Weights of a small GPT-style language model, trained from scratch on English Wikipedia: width 96.
Each number is 128 + 24 x the weight over its row's rms, rounded and kept within 0 to 255. Layers, rows and columns count from 0. Numbers have three digits each. The size before them is the row's rms in percent of the matrix's.

# down: layer 4 MLP down (transposed), 256x96, rms 0.082, rows 193-255, columns 64-95
# up: layer 4 MLP up, 256x96, rms 0.113, rows 194-255, columns 64-95
down193 109:120102086151163147079152147105132108126139164158106109136116144119141180132106161155156121151147
up194 110:147093104095146183174098121155145155147145109143118124099127124122143101110132100116137173108140
down194 098:129122135176098092117150120159165119118142149147139100164118176110127145111119185127121122123161
up195 094:116140162114133085145090136156086100090114140123153138112140116112141148088144142182161132131130
down195 097:088091166125137135114134131113109139112140128115078106106166149116152131115133175139095120106125
up196 073:158133127093105148158147141181161121101185146156132107110101095177069162142135138124126165095142
down196 083:113120138093141124117130090110121146109119102131123111146140133173116100091104167127119100107162
up197 121:122105147133169165139108109169147146146148115171123143106111140149095088106149164089114140123194
down197 122:130135141106098145114086061140136099097112108155106115099163134127130134162146117133126126093141
up198 097:139094127134166114133106136123118119112153130169141102146100141125122083154125170087114107131187
down198 102:176195131127074121122151156140118142157101143109137109121148114138151171144131093155151152141107
up199 102:143127110104118063137100139148129132100106156107137169094168123136110133144117141114085122117122
down199 102:106172149155112102128105158157163117126149133126118146120160141107157111118124108159104122154196
up200 100:126120166098130130123134132156170142130072139119130148129140102167095123127148108126126144143165
down200 096:149125153100177137143123115105117088141106084167094102111070138130165151131160113151143126148170
up201 099:080155101099130156144143146130080103118125147148123101103134140144122117093168129106149118110139
down201 098:121180119174127110107142151114143139083134130142124083147107088069175137137098122097104163129110
up202 103:142083114140150149146102139141126139121119144092136092095137105122140165153146130116097139142111
down202 105:135141177181103131133147116106168132144130125136111136130126095116136174093147118155128101081155
up203 090:143156154112130145149089125141099107118113166114135129122141120141116152133150134148103167137166
down203 098:147121092147155119092135123102155162115127116146187133158147152171137112082125142115124140113163
up204 120:115124136110143146146096130127135093138114171128141104111136148168070117142157167112103152119118
down204 118:119128112110135171118121131109143139170124118083134163135112184123107107109118136113051184157132
up205 088:142183137101121184110118125132158135103132135126141135114146115161068101121158141116130138101141
down205 096:123143150126137088100126106144123148135178168140105103149049120082141133169102117143121131078083
up206 099:136163167116116141128116155135113151139101133087136140082139130125133151122129095168145146108127
down206 111:101070070128137114147100141167128103110119148146105151189082144140097138121132164105125122155149
up207 089:147109145107120147132137118149123152157127119186120137097112119148133132165115148108139156141152
down207 094:103172099106142090126132133117099127151123113149115114149152155131143126178122142136141153094091
up208 122:139144133085162209154102135147111143176106141160152123137124102151102114107134123087139111100127
down208 113:098104141172137101118141171138131106104132165104144110151146161085099160132121101099163107098153
up209 071:090142102126129135127145118140154081129171131156173104080112121164134126130130121099153144121143
down209 085:128102112127123113114120114139150160127089153105097112136166142155186124117135091124152107147145
up210 070:144139172160119134139103166153110127124105119109156155118133134158128126085142151159110147096123
down210 083:159177133153144130158154129154111115136118101157098135169083153111095132142087131121130115134134
up211 102:130150170122153104163074137180119162097134140102126136123124144111119091116126132136109154129132
down211 115:129100114119122075152119123118140100139186157181172125133134091077140139109128139152142124156103
up212 111:128110130100181143168120118161162108140167113177133091143134103180091106119170103110120129133152
down212 102:152127111132092169144080114163139129102097185121143152110109157134099128140143123142120148138123
up213 083:127130165098106161125115142110119132101132119096119115133122100129113136116135134136133150146115
down213 086:162147089194151132093115103130099109151107148127152081073140136161128117169156136109147117100089
up214 094:110138116095138097126140109125078164098089178128158127112150155137126154124151149146126110122116
down214 089:112139204152103126149119094127123095151121109137078109126147111148121127139128110103072136140134
up215 095:108115134143161131113090135119127136103132093139115153132183072142159126165107125121129135084146
down215 091:116135124079169145192120169127140130099124135158114104097093103151110116113125128122118127149123
up216 102:130117158126138107112143127144095128137158147136130156095122100125183113117070088115155127128158
down216 087:103086119136106138116143164110098132085097160100132135118067116156171103114101130147108120185114
up217 100:125086145132169103118125105117146108113130133155127104135144177168129114126144144117109126147130
down217 104:109135095120141075108135135151126138137084140169158112131127093110151144087133105109130110159155
up218 079:060095126139118141145115111115138123178136125133139152088148119118136123155127114096137112122152
down218 088:143129145105128110114153145105126159126111114115149124124154122158148102125094124166167104158094
up219 103:126116153094159163093108159160187119139186106089100149117166126141151113105114144134106112085163
down219 093:140147165105163107118154203104078091127130139161126123142121130125141146115151121154141171132148
up220 061:120176157129104169145119109173108104171106160145118106107129148153119101137074142145129120140119
down220 072:157132126108105103111153124118166139124077116132096103147081115100172127140125119081141138167075
up221 102:112122183175148114086115149129136089155147127095135111119114170160109175125118162070114155111138
down221 100:130162121131137131102179154082116112116131156165073129124095135130134116114141130098115144078145
up222 100:148137112114135115103106164124134120127123128145130105109171137110072125140160146070128070102138
down222 098:150152128127116147113118142150113118159139140122151087143090126110165159124107155116094153099117
up223 115:112150165129154176143125181136093156100139116146140097127168168145141120135119106095140156123124
down223 113:135145128131104140098118163107138074116093119103122143119110142129159128170158103135139152114144
up224 088:102142144118138162116115097161134133093126140119153146106146166114163107148126101142118097106126
down224 084:111106187120152111137144139113139112122128111138140133107118137153119143168109098085148149095124
up225 098:113102149108109091159111138117109092086138129134133119108144103145122160131101113159118138121155
down225 092:133096121091124161129092111124166098114151106083090126199146159171146099126132106133167140123142
up226 114:152105104132163119163138137159113113165139142149185179106129121142134128116125145113108096092090
down226 119:163137118157099097102125122122131115109153170137134137104117151113145163130077128140134144102125
up227 079:099128095164138137166116171139077136134150129121148103088152129127142125128178154082114172124140
down227 093:141101065117123142105144130141187137093124097146147081132134116085112155123148135105105122140125
up228 095:141141145116119138140110110138165149169162125127109095103127146161102146124120107159154149142190
down228 102:123170056145141142090104071160163137116107129117126120146127134141091152119140138131129136124068
up229 105:145159098124137179139145165176148100112157126117158114112144138116092132115112150097118149112170
down229 102:137108128174137178113111162128147104114111124138147122138165109095085126116162141100140102139127
up230 093:102156111151102149124116102175136137144110129085134132109177130142082185091136080134130139108112
down230 098:109082138103165172158112164109136120185140113156105154158105138125167083117143157124148101132167
up231 109:116099143109102106118118162118112089106141116165112135125124138132148101101145133154108142071163
down231 099:181124098127108143109127113090172113124111130116095105072113139156125121146134143139095149160166
up232 106:105118133143126105155170165157089112093156167148136152137128161133142115108127181102104151172144
down232 107:110135129136133099131138148104134161125128093141169139168113117152110121114108144152140143121103
up233 096:106162103132131125097111170164069115113120153120106137122137153124128139120135154107114139106149
down233 102:171168136126115129098110148103140108118114119154148129125129141136153173150099096164087109102112
up234 070:099141144137100138163071112148159106153106125167144147096117098153094146095123121153151128150091
down234 095:143111135125121120093128162128099186124101157126128142132122149121179162119088127098126137141143
up235 101:125119128135134159095103139169078129126103108137160136103113128137120129084118126147138106094098
down235 092:120134192129137128103147107109111150143153131134140136130097134125114085169083114127139141143168
up236 101:129109160114117133149098116116144092079128138131177152140107143162095136116164110124080129096195
down236 103:141162167117094113120179152161134133094139103146151159184106160126108154153095125116118144107128
up237 088:118152135163135146116122116152148117098130202107124111074116095097117131108114131122123181130144
down237 100:165167107139169153121082126154170143143136092098161075145113146126154156143122131102135101118123
up238 093:147149170162122140146116149155133101124161136109140142090107097125097159093124159125100084150141
down238 104:126089109155092099127130120104151115089123124081122100143100124127171143147095115128153106118113
up239 112:049160165098116119093123096210143130130119135101132132089125129139141162126130109136132127086151
down239 113:142115139150145123146144171093126155106138146114177160128117156124101078149078085126152094152134
up240 089:141143085114117118143131152100126079139146166120168104125155119089102129138126128162126123115109
down240 101:108132150103157150128141091137132094175107125186085156131153147131132107101187116109145069140117
up241 116:116125181126145136128112118156110104096141141109122111103147119138153109116111128143124154145149
down241 102:109152114130105127157128118126155117125148117105170161104126105145094133150124164149146156129130
up242 101:159174126158138106127180134149107147117163131183152138134163149119130152069158121150124133133088
down242 092:121149102141142142145154144070095159142120118139088117117097116117089125121159128115137153178124
up243 095:152137167139156126137114171130084113156144114118140104135166122139103180098115113121139129136135
down243 090:132162112140150107093137140117088103139124136102097132125135084112116156154177136156088115099119
up244 097:155113122161151123123133155143080131142125143151139114126134128095130102093124142140133143084147
down244 086:117146114114143140129136113122120120138146156118108139129106067149159136140137082176106094149102
up245 080:126119158125170097142135121118128120100135136117116124114165130137154071143131116113091150086133
down245 089:108088126106125134092110130106124159165116152121145116167100148148117135119127107112131134154107
up246 090:122155112094125148102135128102117104124155130121122093084139124121103130164128106108124089102158
down246 103:125136141151139109156133139153124113087133124147129126126152159111151113076124130168125138125078
up247 096:111151136126114112128091091124145128177107164127148128113122096159125119121113105095118134137154
down247 090:102131094122139101118132120137130139121111088122124138158155085138143127169118191128093135133108
up248 087:106129162110146132138138126103107131044156172097132176106150131127095123136155170149111099108148
down248 097:153123101130126118168144140133149142161110118128126095160107143161135156132109133107101156129105
up249 088:133161151139132148066107155144096128184073114103145156083144113136123111094130109116156160133137
down249 089:121145131115141132106094146136144130103153107126117113151140121091124110103132113116132118124128
up250 094:080161132121108091132126112099113130106137181089147143121136120153136110104106162123151132120148
down250 098:104097103121117136132132131132123153159138130092137123141092098141166128097165214133101124167124
up251 103:100108173131171150126110135134129111120129149118148153130125177143148175115166133104136118122164
down251 092:148158102153088135167165143125101194102130148095133136114100093116120136115103104144135109091122
up252 104:121125125143160138131106134146056125114134152089187130112142088141126109124157199145147136102129
down252 103:140128111137138165102131117172182110071097134153101119172136151132114160138158129162124162139154
up253 061:109113148118126146123164119163111142107123171115132124128164131136140149119133108166089171104133
down253 089:145113105144139123136121105091136129110103115163088133133115141069139101160137116138171091154121
up254 105:103131167058147146144104125173094096139108122103123164122132131144114108096143106151135111089153
down254 101:158113121156140114136127144119092103158129145164121121120147095103159106138155097093110097160091
up255 084:126150112143109102155116180144131111114168107113136124117194140099128103137112149135130121118103
down255 092:110156131116115099148150136113096075175143129140143096148070126107138108143112104148122116111087